Weights of a small transformer language model.
Size: 10 layers, width 576, 9 heads of 64, MLP 1728 SiLU, vocabulary 8192, 37.9M parameters.
Each number is 128 + 24 x the weight over its row's rms, rounded and kept within 0 to 255. Layers, rows and columns count from 0. Numbers have three digits each. The size before them is the row's rms in percent of the matrix's.

# layer 5 MLP down (transposed), 1728x576, rms 0.0354, rows 176-282, columns 0-63
098:107117064130082101129159098123149121104166105111112125174098113150146129123160138093117179124180137150142110129111162175147108115130127123123111118144174085163122146100124152184127116121133112
097:153172120116146138103142128127145094114161167145149153137108122131132155132127112133133115126125115121155106095144115153071090113142111143132113115147102155127132177127153090138104143149114140
099:147107166120124138131191160118162103168153110101159128137080143166118053162139118110106146118123158133162134098152129151167119148148111153117115096108133112139134086103130147124131139141163168
103:124140122176103135118154103124153122135142147148140164116144131100122163123143131144135155172144148088168087143130128097098136136099156077150116133128161158143134107130086144121107120153133125
096:148112114155148129150157115125100106136125168130108114119163136158140153102139112120127144123153121161173109145120115104147162140148145119118141175160124134120130133122124132176121121122102105
102:145109105117127127116088136136095140085116100098128171092093167120160153171165167115144136115153079161132138123131163150131139107089119143150113125124113118108142091160130151138121136099114142
100:170155149097089171148125140108143108114126137116150168090109146138099115145109157093127140145086071128141097132105097109144111152146167158132116161130074132129123139142144133107126108115143121
105:105147172094128169136119098119109106116116122150119071075119134144124145175136152109164154168157143127151095145123158151124145119165163153182129160108106156107138158150117091118151143111126174
094:126122085121127160121146102150141154126138168126081082147118170127107136126158119124112108169120159130104119119120092071129116135130138119152130131117078077157184159131102124131117147115122106
105:099097120153140145134139103133120083118106119126131141147137146135131102146138086140141122154127105134128101097123129176137143184116108148129088114150148146153118131130145165193119158185164108
106:103136111122121126167159108100093113098164119117150129107115128136117129105141108112087104126118101161163119140139131169110122132172158141133123152139186124128132125131124110110147148137167093
099:135190174106120104126137164123107161108140149110119154145089109123121185087117113118123124114154119116103143120099072124101155143180097135163129156111133116147103125094108107169109142116141139
096:071109127121113131182161146101124108115133094130109157070130109107115089096126119128134143136121095125170119125120153135097131148080122159118124162112147109063151152172134133100153127072148107
098:091132110102128122138122137115137124135127113104139160109124103130094188135100128131148142076085141054116127120099108120163121137135122165165139077097107115098163108137125079133105134137133068
102:136096134103107114129076111123152115113143106126121125119138110161138148198134111137130167108121116117137095134111136130120140100151129137153148149087131157132110105091180116101145119131154139
097:114087154156129135081124160164131116098105153092093138131084133148126120109156123147138113108153132150129186081151150128148126090138087160135125109088120125123114110103105129154120135141145163
101:130144086110117137117098129133116155119147143131108128138125135132089125123109130104137126117131128152137117176104106147159152135150175158099113134165116129130156146102139080105124121152151104
098:110159076170138132109145116137125150121150160146148139142140134146094117164104167099157124099095120122127137140135159141129096080107166120112131114138115111164064143102199124145143113114112109
097:147145174167137148111176108136109123121130153130116127135097163154099114128132112100153153107123129134131116098112089088108142135176129101134142121118140104134131144107134141153137118122136107
114:140157093162107112159131126128157127100170121106161113136121104114077125090090092097160150151077161098105129124152118140156130152147125150135120071138140151130100132151126152141133145063086110
098:123161131151119182146111127140148142151147093149103130133132161137125123131144168128092127150133122135142141150137136121142124121161125117127085127117140079106079161108148128138101137140125084
101:146137095115146130103149134109108118109145152115089164108106157089118164096143162099130132134143162095165145140110117116142139125108112099125092116122180160107076118133119111118161125150129138
088:144141141139116117137126101120120154133079163123121114102129129123110167137117121117135111102142101129148154095152147156144152130096146157130091116125141138124100111136121108122137151138155120
105:127113140129111128143116155172124118107130102145136078144131121116164138150132126143118108090173088127151145117123104140135155162126104136114122102168115164104191163144132114121121123157173117
106:166098098121142137113127114148158157150129132095149141093095111097120139092115114123127101156122148101156133157110096106124094139102125154152101125167155124180140093089146121100109125113126139
100:160092120111122120127103133177114127154143132132105155150102099094123169098122092143169110120122129151137116139167116171127124122133110161117116143167139081126161136166108108103136142136155030
094:184130179130156134103126106104149124121146184075134121110105154142156149151118119153091118132110179071143127140125128130111114085165144106115150120168166126091119125115124140117150101126128104
100:086153132101166130123159135169125121135116127129141137115123120144137110120154123107118132107108101100104120124123108102146089157131169135076147139087122163098132147122185128117125133150110118
107:124079106153087138167113116098117095124124141155091113133119152128108107127148101136144169132138103166132103130103149123154138120118109168130141172140139123140126127137135111128141162085124146
098:101125143119142146112125134100165122126094103108160098111134054170115128159135167122133169129096095146121127118146131133174082160112148108142121159116073118160124108135183149161120155149135134
103:109138096105181136091109111156149121129150115109145119157185136139099152140114141117132162127087131116064126101130116152120156100162131153088132142191125035098120141099155105076167118168140154
101:122113130109109126129093147144144118111110131122132149143110115120131143166135096112090124121142133113121169181104128184136128133135071137121153127187150127119135147149152164103120148098090142
094:135157130137116113134128100147124174115121175103123114137174109131171133154133136114137146130149151116157121102102102124120164184119125098155090088108129103121155152131126159110144108113118156
095:105123118097130111149165162158160149132131138127113114113131121160145173153089095076163088103143071105195164142130146176179126148103111146119123107081128099116127112120098136126123102142118098
106:121076163122138169147126128132124114122168138108147118105097134111175140118124122153137143135150110162132116119161074121157115158105134145114181165142177178173110126078090110157094140123147120
096:112103156115168120155144159121153108091158120128090082123154138105149106143169126125133142122094137090147165114110109177135147161153113153114138131141169163129154125121144097132099175115144097
092:121138174108108167103138071137093149158143152099082158141164149127187130141091141148137075140107156125113124119037133128175143141095123134124133149169123131108120124114100177136113131115144126
101:118092171100122159165146141112078119176116120132126151179080086102130123144143154132128133174156128151136164136129122097143101103130121128131108112105153161114158117136102109118101142115096114
101:153114113125132142144119137160124137086125102120118113125116119159099110124120123127139144143113124133092131099143119088157115162107099116111132095143125138130182181113115139148077132145111120
099:110128173134119111088083114110163089135104170105143171143118126172092140095183130123127128153124129093077152105149088155119108124141115130139117142153153105131118108153102111138090126182106071
109:151157156067103129128115111116122181084138127111141087107107123107125121119150127156115137119126124123145120123167101142128152114162079088143112119144124169155113127112133119094163158145138143
101:108142094110138153116142100144147118122137127081163130112125139151105103126148128121117120096169118144136075145084152141130088147080158114165135170158133161118128117150153093141139097150126151
102:157111172070122183080104130128153119087124112134123114162122156115130124088141163122141129090121123167171170118085143122134133153110113108096154165079114118119144138135122146137174152122111154
100:104096146114189141144098092105133095134087117122150117129095095156113139115153104130125144117105068116126153124125143116141117154110122107159126130142128161116148146123131161126102129180111128
111:112132086121135088051186149169178114123127158124131113174159119165101151161128130129085063111157110111117130110108114156137172073154090099121129104153121085090076178109113133119119134144092151
096:092088123114121151145117088142081121132137143146165111119100158112159092175098100144146147162117109141130165152112129120131153193123121141123176127142144165086170121090123143145140126111111130
098:132142140134111147117139079103153124109115150148113135105173102183102131116111131122104157133109126146160119170111103125120159148107164143160122141145147090139134137112132160121089138118131100
125:050119124129139088122115136135132111122127087155162106172073132129163100156171143119142127162150098130152116138116114118161121146144143136091139124125096167122112131086098139137120137148146149
106:125144165108144146178145153145144163106106159117176116143165084117116170143099138131169133143144146114170130146148110120112115141132141151145122135157095113110121132144156153074111123132142113
100:086168114150149116118144121141083142131100148168106166123123118146105155092125099099117112156110116101159142064133152144130149139101160138158126182109151155167080114152159119106173054115139088
100:143157154116115189100130149151127095120159112096107115115112113136114108125135154141097077088119079100143106107134110127157125105133134125151132129145129096159086119148102134113087122122133126
101:125157134148133163169130128129168127143111107095167143125127134148137125087124164159181099136125154118115149114104092100108134103142112146139154132144119107147158092132122172147123117146194083
104:062121118117120130160140145154120131121083062125115108189115136120106111110162149164137147129133101123093155098076078101139091134143113122108133127108142105082110125091123122138115173132139116
101:093115147099093150132192154107125109127108123102196127114086123134124123132134103091124104134144136107107119168116114134129118135093140115121127133166115156143149128092103130177116160132131157
098:110158091107119174101126149098142132158088131135147105130118123132115082133142130130125185136093121094141112157151143155074116136091096120132114148120168142114155158121113121081124173112128161
102:084124140104068122081141107113094124150173174104156100166144145137134118141139100080164165182124108118173145129137118167123137107103153128106143096143141155111081131112125122174116091158091158
098:131111144108120094171141162129146149083116107117123146099131106110114155143152144117143100132096151114157121117112135117151141130187174129133122145074130123096168141151188134161164183112128106
098:111068100153155142153165131095140117124104144125131133152149116108087126111111134110124084149137102107143097158123125096128123118091133128105105083095184104128141112118103165111130144154133099
101:151132128132139111118155087108140128114109107146172101121118152095116111115102127166131133157143112142128137131171085125125161119135134151086117187110145158102135143128091064087148140121153107
091:115080111192157141132131177110107155126117119137114164124162163123084098152148122142147155088117151157135156134161131163152134158100150118116124138100146118142129113134127168163138142092131140
106:115141165107112182097148120128149146118133155089134086105140131152154134130131098124137110164116186117095099147118088139143119103167092115086114143121119073043121119110115119173169104119161102
102:146131146106132135139130168157127078091111090125095087135136111144121104115089130136080142137122122119182113063119137162125099124078133164104135127132122137126111101146125111088140086112171096
104:151109133124117136114102164138047123098113146135174137139137141147146146111144110124104121133152138120139123116106116119121109103097158125159136136095114134120175097143164148118139113111112142
104:158082151114126161119103100166117109143118125110100120136111112139129122078166115123158144129136144072120150068120107125119172140139095128111127135143122155162134151121141140116113117167137117
106:152173130081133113078124097107085109158168171114136122110094130132116160128105139089122108144147151105145137136118097146109085119152059140131136146053141124149135116123113097156149137134121133
105:124145111146141092109159130127123173125168119133109151088161100133148155158109143094167141127142132144139151126119094069147138128144119150087142082141096119107136169117149138103093139087174173
101:139145143087133105110081106114119158143142087122137146086142088130109096163105155122117103122151130109142128112093100154125093138146086157112112119135129149091109053113157168141108122173121173
106:115103141133148099185093173077129126137130102110132109160185166135102107139139133167146136119145158131132145145150090115144174157111096112078139104106136143145152106119095126121139163127108137
095:141095127117141151150122106131139132138125117147090087091145094103095129112163163109115167115141131119119152125131146187130119092114174132141139131134118137173155129168125145098148141124165205
096:104146100160154124097075066122138168138117108145108118110105121143164097117151099137125113167139115116129103165127138120066081124132143130120116136161123142110153147122130152097156136137116100
097:107154126061083143158149132127114109098157131137111107108120123123133124108119088130122154096157083125123162143117162135175103163131087144085141150161129144109111124108099170137143081143112119
094:136138157120054124153139106123131142132147104124135130134109117129113129147123110097081136112142137109084163143110161112134115122112116100141102080113182130116116165167084133103149131070105128
098:121100171101094110145119119136138102158139146128106101148124097141121067127159157099073107105171149107150094127109142112159138111150092147091134137091145165121142145116116122100148097101101153
102:148129147116123089100136113138115131065133118119127150088125128133071116138170125152104177167163163142136099133095147118124117121098161122115115159128101151178118127115079153147135131150144111
100:079162151108107124154133122089145120143149127120093100116118101095174117138091154127091122144075141126130126104114124102132128142122080092150138135133139153134107135150137120117113155152102142
092:102132161130146134128130134123141103161137132163115122163151158130120116134143141098097098115160129137075114113122112137114103178119096092120089120146141148126097125132119173131156151107136139
098:111076119159145145112078183105148049137123134089160138139108141150143113134168119165167145125134146157126099113138081102085107171077148067126109147107121114101108133114156140131150135117139139
098:118126108128127101120152136085168142130172134141130121101115139113126132144125125110128116121127094129130115127147161114138122110112106089153120121137095070116166114134164138085092150078135151
096:096104136122123147106121147114142185131158141145148199084117112098097128108121092164145109109157104169077175102162122177162139155158145137157183157145152151110158112131142145143169136049155128
099:144109137102161125121117148131144158149189113155102112153146133097099136137145112095123156113101152137140148150114109090062122107093118169136121133145116144149122153129151084143127157110183152
100:179188135087128089096150095106112129119091151112146117107081123159122154139140115147128105119079202089126105128088108150135152102124100136123088136110127149125120101115075171069155140084134167
101:144154205167105155087091119133130121150083117130170141081100115115147122112147136164137117144065112110102139172124133125132130092119080112111132170155100118145151082165096138094151099139168157
106:127109149126110090176087180123147114136131145135152163116160112128090099126111064161100072118146086148128197085137086159134143086135117103100138102140105106141120110097139149081122090164155176
097:122129149133112117161124113131130183144141141119141097097129122145118109137145113130088089134176166095153123095068134106139125112159132156150086102114133148172148116146145121157158125116146185
094:132157134189094171091157102125120109146119154134070148149144128142105115101157130136146087145142145162101123083142173128127113080095171124118096112137095137073131130134114114113107124096159109
102:127090102158122101153161163143160110129105136126127134162082138099141113106139107110138142141087163104161086102140129120116159113116081113123161110104134120171160176146128137091129114167093099
096:102093164167126128099134120086089119123095113135136121093123091084136112129130165133095165098136101089133152186123151117140081104135110109093133131108112120105143146111123162149098149127163145
106:138161120158154113120142127117138106127128127135162136168125139135156153115087167093134137097129136126116139111141077123139114135148124101142124170160123144141119130121090125118136156098142085
097:140101067088099116117121157132113158125132085107173146135124155077111133132084097118121085161150132159136075129142117098132147117117136147131136152140128171119111158117172148138110125136128130
098:122134120127122120138101112127151130153123070081108106142127130146145162149119112136157145159122125129140135128130120149154102114172128115125113114126166129112128135131128109140140156072157141
103:147101153116113135105170128106121149171101148147153172158121160115112149146115138131126151120151151112119136106128149142151110128116107163142117123155125112138106128152153162149116131132078120
099:111133146137104115147093147070138123133115120173154124139132128162139125092128166101144112095132093145132129136105160089113098125132136114125066122094154115114152147130127152135138119111154152
100:066081119137161126106098128107118095124125153105130135090122170182158154095177135116142183128145099130130162104136118125108140128145155147140099132156107129158151130150123151130123096082139101
101:132172147168100132143117138092096122127115142101171104097118132140092103114136139164175131187125127113109132119128145137111120103139146116128104119115127100146176146130118173119089122139158102
096:128151114113138113148127138115119185166177100117115169093135121119156117162111112145129089146121142124168166114095132132088150127136151143127129140120102124090140133143110128112133116112138152
113:098166100090163103136096120100094139099168070082124129162137087138146127132063156101142154150106129148146110128142156136141122125110140145107112085127120110109104127084138130106142113134159157
100:115124131137143084121075118140144111101146117082130141170134121139103089147167163101101128152146150115118113128104111114151116111136161140159154112144135181131125138156120111124115156151109137
096:187109130110108096104153130127125111145096186140069145158147107188156105109120111118119105159173104134128140105108141133151173093135148132120124128151098119096166107117172120129131092155112129
092:159098125156160141132116106170136119154097124135094145084149139154108127164160134131109116121100137166166145140135141197099117094117142143150154106165140130156124155133113076098117143096128130
098:124121122176128099095137166103125125136095132128138160129109160111125161145138142118171120153102122145166106145209104144082097176108136114175167119154130134140107123105097137106150152157101115
097:155119112165135185144171134123117134177116123166133133120141100134091103140101116110118145138139141126115121125134159113166128156172123155092145124113120169128150180095154042127119171169153131
098:108132134127109114117200149157176103118160143141141090172154136117178087130139086128108115146118118099138101099097110102138121162080093121119120130151143136139086127086113156148137148187132141
097:183114118138151113129153138152156131093131154145105128129126113147155142138115120124138122138113129141108143069111101106127156109137159151088177139095100137117071086083151128157159154088098150
094:091157130127156102159138145148137094132142132103157117138144098161173151124096143126122108116172113123142152123064120102162105110143121142141098126084094137111142101136151120150114098152132113
093:130143102153122134142078124116083146167100120124164147131105127128136149153127147127181120144143120117119160143163130094109168104106173140095127133140108123124114118123122123139089147120141128
098:130123152123097120141137108089127133130152159126113105113145165116146085122162110144119147130145138125086192067118137091140134085102074110118166129136091135133155173143089118107123151114131114
102:132158109051103115131104180110132140131140113127161137156125144136079122143143116116123150141098160146152090181120136167143138103127095163120151133121155146143112129139178168147111148135113148
# layer 5 MLP up, 1728x576, rms 0.039, rows 177-283, columns 0-63
099:151103127142103126105113166087107128147102110141138136126126130104126140097134155133116107166111148143075141132156099085137104129135127117124139133065136119123100105173113124091151076106142118
103:121124097129100123146060104132073167113125138142097148166147054120121174083118094172161116161170151135148107149144122099110115093102139120123112137115121133122120158160137116140110125120097120
104:082149103132103168159076175126119122127119092150103127135136131126164068111127096122092094140159114140112123108140126124127164081146112170138142126091099080165106160128137085126145104080141149
098:085136151159134143122114113141108151088131111101166132150112117116098109107142114117110116131048176119108119138148122180091109118124099110141087143095136125117132137169112092147094116100128158
100:138129100105133131151136154158133168151167114106133123135111098166120124106100119133136100133076119132131110154119101095108115130165111105106157139113153129122138141066114079132120156098127119
103:119138140129138155139164147159117145113142123140101139131176080142119138076128121103124123125141130153111106120192120085100131131156097165095140098144139131122137073139143089127128134079109113
098:137130112160134098135156156125184134159125130128176149114129100125170114052100119126140134109123151123096102154145130133135156156100112094079146104116139098164104089132115115132116123113130074
092:136122169119173177131157133129109119124116111129179139140125134179122070091111117116108150140180095104121107147147137183110129130152122163124116094097166185118074073149137098157134103118123126
103:115142120127134136133129160130127175138155127130111104122102115143152127145140125082118086116158099145132134107154118125130105103133112108126193110135154161078126162146107093105149079088104160
105:127148126151135143146125093090117144157158134137139144148139120133152135115136108123172112107142132136123156133141133104133131148109098111065160129136074154140088076121107161177160139129103166
104:116120131133129155163141134148151062106143126125110111128149157166122094137136101118126140128101081182152076123152166120152133124155071150120112078129136131105121108125146121128134137089133089
098:170119147145144108108104087110171086203130134097132101163131085107115146154120121109113133120114129161127119165141097118121109110155149130109136112123140136128119099067136079120131139124151104
089:111166127155127149138115103150112122136135120129113087144112123131125071041134125108124104156132127087108129138203207167133119125122106084144104148062129104150117125128131137136106110105108143
099:098183116116143110137170145185088113167148110114129095097112094121133097131136154097082125126102160139122102134158187102123099131110110127115145142172142149091145110132136166128115165114102161
102:086194131141112131144121170052161155161141113145144112109129115105118115138086118104145114131107153141138068147140152095109108147156123071164159113139138091141126126155156118170100118147168155
100:132134121115139146122164171145091107104113105093138099136195124141135126143130115091133119131168116139095111137157162106123112118114094137103148134085109185144077099120075133123141118102140148
094:093102157142147133158124124180140144152091082064106095148123136148145172132106105138097084146147149191151142089130095164109148141174123105140140122128142207136140112157111131141147141130121110
095:126142129124149124118091146087182113121165115143152126141133076131129146084104109140111116156129156137141115095128128087110145103115121128134126070107125093096121115170100100134134130116118157
109:134127131115186159116139127129097122139115165113136165113118109113109114123098136103122106154125129147107107099120123108138109079092113111075159149140126155153130113110127095140103082129138132
099:160167087146121121125144138148108113103118141091174157108155036127136129135097082099114100107156172146141121148165120104094126117167124200126148126103128125111131098127182138166135069144109131
097:129094158142135114149050113159157133095122077133136099153148070102161095121156063124171059089128108115100109161133148112112138128139133125124117129114094072170114081132156120131142135125086161
093:120116114153126103148170139163090149110125156127073155143139100122131091173136102125100116148139158165180125143108139134145099076141145113095163127138114145108157176147125099103137120136139116
099:146120111147140127138137139090157145129110094095148180140155085108130132136123143092086160133151132118132141112181128130130087141166120113131141145122093115148088141144089132131103146134091156
099:102122085148128120164132091156117137140129139140106132134139116161127129206115119132140132103112093132105144134146104157073171113143118118144152138130110094100118144133114127167105138139145129
098:081156130152121184119116114103163154112114140108164076152149141179142137129119127131095138120130116121132127103135131093150120113132127156150137109102110123159119125128115147140160099125105205
097:104137121111076140126127130180135187120070108113084107132127110085085129170107075105087121139161117128128130134142140113130168125108082146145164110119136132160169129177108091146108085108116105
103:124138080170107144129131112115131105126121122113138135160131083151134122137140084160145143129152115120175129126116159130101142074084100108132105113151143147099127122130109148181101116112140131
103:104192112137142112122099095109099122149158116117106101108143105177172082152100142135131105151155110169110110096123152155137106104187115106123168110083112111120136105135085108153131099116110124
099:147110065132138147147126120183089073138117167109155147146143139099121130119124119144132118112143168137131140132140142117107104119140132111095112117176177143083119147117099127122122109150118124
100:166114162152128116179140110137124161131152112141105139122094158140152146128163150087098084142169132120163085134141158137153103109097114131165158057169110132136063129159098121112085112062135124
099:129164132122141119155143073095129130122133103099132163102153103143091111121094151120196137091137125151147089138129144083138117136138146136119141149082133108110103123169106092187127126125120109
097:107119146136139145125128141097146108141112081108124114151102094133103115119120074113145104154152119112126123143145133131122103127092119151123172119160115172127115074131107096142127131105135137
094:102152137150142147159132137129124111134181112122138116154152129137147148160130122130105127122141164131117124164150138098091181105147112127117137143141080049093113103156105148145157138146102144
095:112148117131175088150150111176153151157089093126099161110130156119121142145107136093129110079115128110121146090123142120105168099173120155108128123113052106098146091185135165125096108137119125
093:144169107182118134148109121110144143154135135121147122097112141144132153122078128138066119163139127134103113158137102117140114085155119130103172126109133113149138106128107132088152119088118188
095:120121121139130115134119185149148121118101104140131111115086130145110109133115107108146123099128114117148105114172137127122153096146116134100126084082141149147104140129152076135162142123126152
102:147098101142162106160094117155164175125059158100114112140112161148178093127139116138126118116065155132096112107144173119102191156150101120131115158099093105123117124107106101146133106128154151
100:139122109152089141135114155108127104137084137101131139169110114132134169170105115129100151110130138150103105123164126141131118087140121109095116155133147094128119102121170149148134167118135129
099:158116085160117127140089122099110122136139121144115131145134127157127109152129151082144095128164113167108121077176140114114154097169113128149156144125120163150104129146135125137156108095151087
099:073118141141150121134140128125127082159137123114107116163170086092138133129151102127134124128138110115144112153136168122126096138145117132138141102106096124133107090117093138117138097108109179
097:142141145125143077102131166116123107074146115121128109110195111153150131113128132132176119124114119153094127100179114079087135103162118104131124119166134088142134119105124143136135126098120142
102:112166109116116125135153145099094160159152156092119140132107118105149123126116099117132136146135128153157120155171131184134172097132129150145134083129130161145118101163142150145112098133111114
100:130153136146157144099143120118109084115110135113126172126093135119134125160135149153118077104177167117148095147103152144129159164172123173114098079074120103116125101147159132152148104125111117
100:094128119157135172192107136096117156145145101100116117113139094107119149122140129087137074141118160124158090173171142128128118127142110132130128109124126170139138094154146094127143083131107149
100:116143101177161110152177140116119112135090097096119136182111099153105123109129109115114121113117116131137137099143129187185132121155111177166131147135094101170107108142079096145171116103168115
099:115145067125141122121126084121118103154137105109114145147130137127137136100100080120125110126133135128144157086163140177124154097144118134129116112114105125076132109084151130172191091108104163
115:092152163163098149132125152151100140143114107116123148143153132159170111125118096114121116099145155128041106149144145121108172150095094083161129159117109107122131072137122105121169108110160163
104:118144118172135168171142133095120121100109083126098132155158108119120140149150146113124151100124118150136120164144129104070161090192102147150148166134136073121119125111099131120149121075180176
100:178102112151148144161149112134144106131126113139120085146190134109139153132119149173087126168140138120145099143107141129130135092153115157175132111159078126137121151100152152120136156138107158
106:101161157117136140134111145136095147116107104152136136091120125120079087083135117136122147141130159141131127114177156133151145143162101136097139161119078167157128118113121106122174123125166163
107:128162109115142162098134146094129086126146126145128099105173105147105122121125098129117137103136133136091126088138143162166124123138118116153089123119155149101121134134109100094083141122092197
101:146142110126163125113125114160137131143158106133112129121143182144111125140169139125103124132123152123122122152148129194156163102139096151168139117112115137149095092115141163114126114104157156
101:131154143138166119141099084138144149136128188104102111138178113122146131163108119110142141114109167137129126100144134136106119131161102111126146119085148108128104127110153147139124099113157102
100:124098148125122100154153115181105109129162133135086150111139131143156112093129121111159113112147141146095155126182140148147150133109096159092132145124087121143105100111158101122125110151152112
104:120116125134201155164126160118118145091115110134124127115140066111143117128063164135111143108122103140148133134147158114121174117130112108122131087095160099140104156120118122117147163118195109
095:112141099149141153089136107101163133176106164137131135158136129123137144102146110144136106104157142126117132126145169133097113130127103125121149147111121101104134093118111172110096092154125178
095:124147148110129102104153100121151156143147113100143156122145101094130119134151118131112144174099150166118147130155156118124099123144133144140164129121102163155123164144152097144104107141105127
100:117166106142125159127129133124119139149150093128123146098166084161159074066082119084117136113149137133123106115161154120076143128107116128153138086127116111120080132107144131154160118104128164
089:159147115135117127167106088132094134154156109114134132146108126124153115086096137090129073128101161127126092137134136107136119119127111144114137112080156160091106076111142114122136108086126138
103:150137137158131148152129180125126155119107056111144105149155136132162118149154120126141119155120087127111139140129131150044125093181110181151112118133111123148117112105129107139126142139137182
099:103109108129140117148135096113136179173109152089113124151117131167123170124161096077122097140122151125098140152154153103106150117129123116150124131120118118153139094112126122170152141112117152
102:099143102169159126121155115135164128120104112096125110106122081146135098175114117141162134088161114131123112132144102128124159084085089114142096165132101122160079109107147078138119124128158142
104:126147150144122115106109152116136113126134152146114164108114121145148108129125136133135117146177083133093094111134122139123127118176122157122112124124147174078154079110152097102132082115144101
092:159162170138114146109123121150135123144121112092152138144141130160135063104108113067134152143137111095136128136134105140151147088128112073085130147093100141142146139134115135148102131126114105
095:153112147124108150154095127122159081133094091124064084144113111141097111079146096109129120128073149148066134127159152196150132094120109105139139158081172115137123128120128105150158107109124080
100:119138145148102115148161135128127092082141116139118162140116149144122136167108066154137120128129119102164089153133126106145121133145138106161149135106132141153109131134141135127159101128131123
101:148152131149091173097192112169100113145125158147137148101077086125135176139120115111114133107146131117137116080130124125129094109168120157176139131132125113128103125105152082129173099084153123
095:139144126121099115120135138106107170089147137148118161156157144133122166140076106128117114114117141137128087117124128122110154128126111142110100151091104139146120101111112128168140124093110090
094:122146160098143089145130137154160112133160131093127150144092138126113124092118131133084095125137103128136133169146144132134162109128135086109125133085112074132137088124127093150141119081134162
104:128102134151106092156073139120148140137095103136134128137149066167149159106147137111138123150133166124196059118158114160107115111101117104164138115150106156199148078136164104115097135070139151
098:124113097145123168142147174124104108170146139091133137145136149178116159126081107112165115136139110141133079081157177187128160137110118137167134145185138164121142120123138139140167117131156129
098:076171117112123128111137143145172155114124165101140115129136169123131108130098109111167096129098110140124143132144107139115145153159112086147089097108090157124104121191150142159133148135158160
097:127132080130148119150127082138177109175129147116144130164144135154204117125115113150120125113120094144109112127161130162111140122154120147082141128166184106095173121175136103125114107107127175
101:099105125140130121102112127089171184097151137116108105164130157128135132093114091100126129119096129138122120148162127107110107120160100147142149119129100134159104129122152137149159112102138171
101:140153080168182125105130150150137149113124109079150158072123075157154148096133140103135140169137116151164119155155194126118181089124133106138121139116109102124127092142134109108126089141088160
096:134182151129130113111152117146107165163114139094128140117125108144112141115123154142121143110110125135090122123169147125124125135143097150120175143132097171164147101126093117150119135120116154
103:143181107128117154094085116103089135144125115146106127130154127131133103135096096096103123131128094130120122130152155130140135103157101146088138194065131134088095130189119108114116104129136138
106:161118133148139155107077143150130150129116108150106093145128160112145136097151121153106068162141123140152116130117135147148127117154103130112134091141139142145123137101117101142106142137095127
098:137119072158117122122165108130100113099067116141123110109106127174158134088130132144161142119159112150136083141137132138153152103096118098097130142124169058133117112122089168081119111139125111
103:136131105126120174143159157111137105113151138118128163088164139135137106116114144104112108137125108124095121127147159130104103135111141127081161119125093120131108156157167128136155068125119114
104:148128120083113122171132143142095132098151163123135122174107113124109147151152095108146107124148147111141072104139146134117158120147130177093078125100173107110134116124119112146148136095128085
104:103122121131126115140114088133122124137158133105106168121103148100159139137136165105116120151121119135139074125148080143099145139159102161141176131152134160111109119154091098135103138122127143
098:165159132162170126129118127096134093160108115128111180127121140142157127080110101163146156125115117125102112124139136106150136146119112061109119112132097139063090130136151112093119106122138092
095:142115142152151091150138147137134102101126174113108134155140139143131128134071135087114143117142133128131136135112116155126137131125119153159144150102094107187131134100143154163152095125116123
107:110160146114139148162167127125114150117151121131138138079151085125114156118115126089124103106162139163079127116129159144135124134140099086134127148152085138111117089091131136121121149149106135
100:131133117113168212137154146140149120138105107117122163179114110121142125139045138122107097120135139136120091105116153166118137122128126111127103115098148111146162126157145160143135135143082096
100:111143158125114187120128125127099129111126104104120125119132136161138138131113130130142132166099103134117084104119121132137162100137119147112124138128133122147152121155129123155134137127120157
102:104133134111150184158100122118111116157127141131032133135156109181122129097158143120138129099136127141109143126130138124147113132143107113155101153121112114155119066124121090129143121091100120
098:118107098149114118140149144144138153123091155155139154104123128103133100118101115133123138082128123111097104149148121132090106140082135118102140145125099112188108131123125139103141121111112157
103:090170097113152083142146173156099152117172145108095133101117120121158147105158125086158070127096135138104081160142112091149104140138117108146161135135178131132147106105102124132114124113136126
102:142115127138131139119123159143120101122097112119089088130181150099163095144134117133140081125153144173121120122127150135109122146114114157143134131111087124141127126124084114129093132070144116
106:129144113132173146116131133124139095137112134098134099093122103123092119158095096097154090160112155132160137112148151129129130075107087117118136149082114102109114095145106120127158104138118151
098:152111090131191171101094127123085122156120101124117139124088075136122120113152132108082096101113150139082137121151143148132133105130142160156112123158121165150141098144082114119156120124117139
102:099126153158127170146052115132115107093142135127117103091117119115090142091156134146145141094111149124127124106165147142176122140110143171119147128155132122116086112087106117153147103108135140
102:133079144137111107173157156081115049150086111138120122109141098176141154141122135073126112136146121162141145138117177101153169079118125127099125150121137089101052165116140130117141104099124129
099:118148135132151123087134174111113107147104114125129157130107136135119162170087125088093107106100079133139129156156132125105134119143146149105121131103163102127164069124096140134138110135115109
094:143140118133160137145114092111132141141102088087161135137109094095118125164101142111118120119127177125092130144141128119102118127160133153107099110118113120148133086137118127151094135126119127
094:104120109110118099122142097113127153118176138094116119138127118158137110114122141132110154127149116121099117082140119128145122153160134150092101108108123093102100118115128152125122125150123165
101:113086156131099153140131106114110111120118155123126088115142032149115124113134107110123136109149162111140108107118131096141121115153105112104125140099144115149122105100146139161131102119159115
098:149172156119141109158164149135098136131151115082104085136156093163157177105149131139144126123140156130135104149132109140093109150069121100143139116119160119163111077146127168142103072133113144
101:120121133123115157105108143109127149153154111108111184110122085151111135122159154090143140091122136146112103158152168137107158115173087137146129094134139125126117139153117099164135131135153115
097:090109185133139143137093065143121147098141131082136109142103113109093087131118144113132140144107132115141109168147150111119126120086136092119095121130143166122154135168090096135135135145133135
101:163115145126096131141120123121118128119097143128103162130139118098125103126100119176125111157113136143085094133194098137119143098123104132093139124111132134167086119119147137172135128087152128
096:097144143106087162107153101142127147128145136137080118104122120130119146102139098145088152128143127151118104141135108154115083138156086133166121138129118172149130138107138141104113154125127115
096:136131119121114160194130127146088154166095080149140159126132122150145090119098111110136144134138166148142087174124123177105165109116114132164147107124125136098114140112135142108121113104136084
099:091094165199154148148121117129074097100108119120085125098126118127163161115103130136142114125116086139082150149127123146107113135111138079153084123126110117114146112111100072121164100161160136
100:105130095158159136155109140128158130171113123146104087110095106139138149087134107074127132102164119133119145099158118108142130109143102128117121101139100170103123100134141079106146096131143125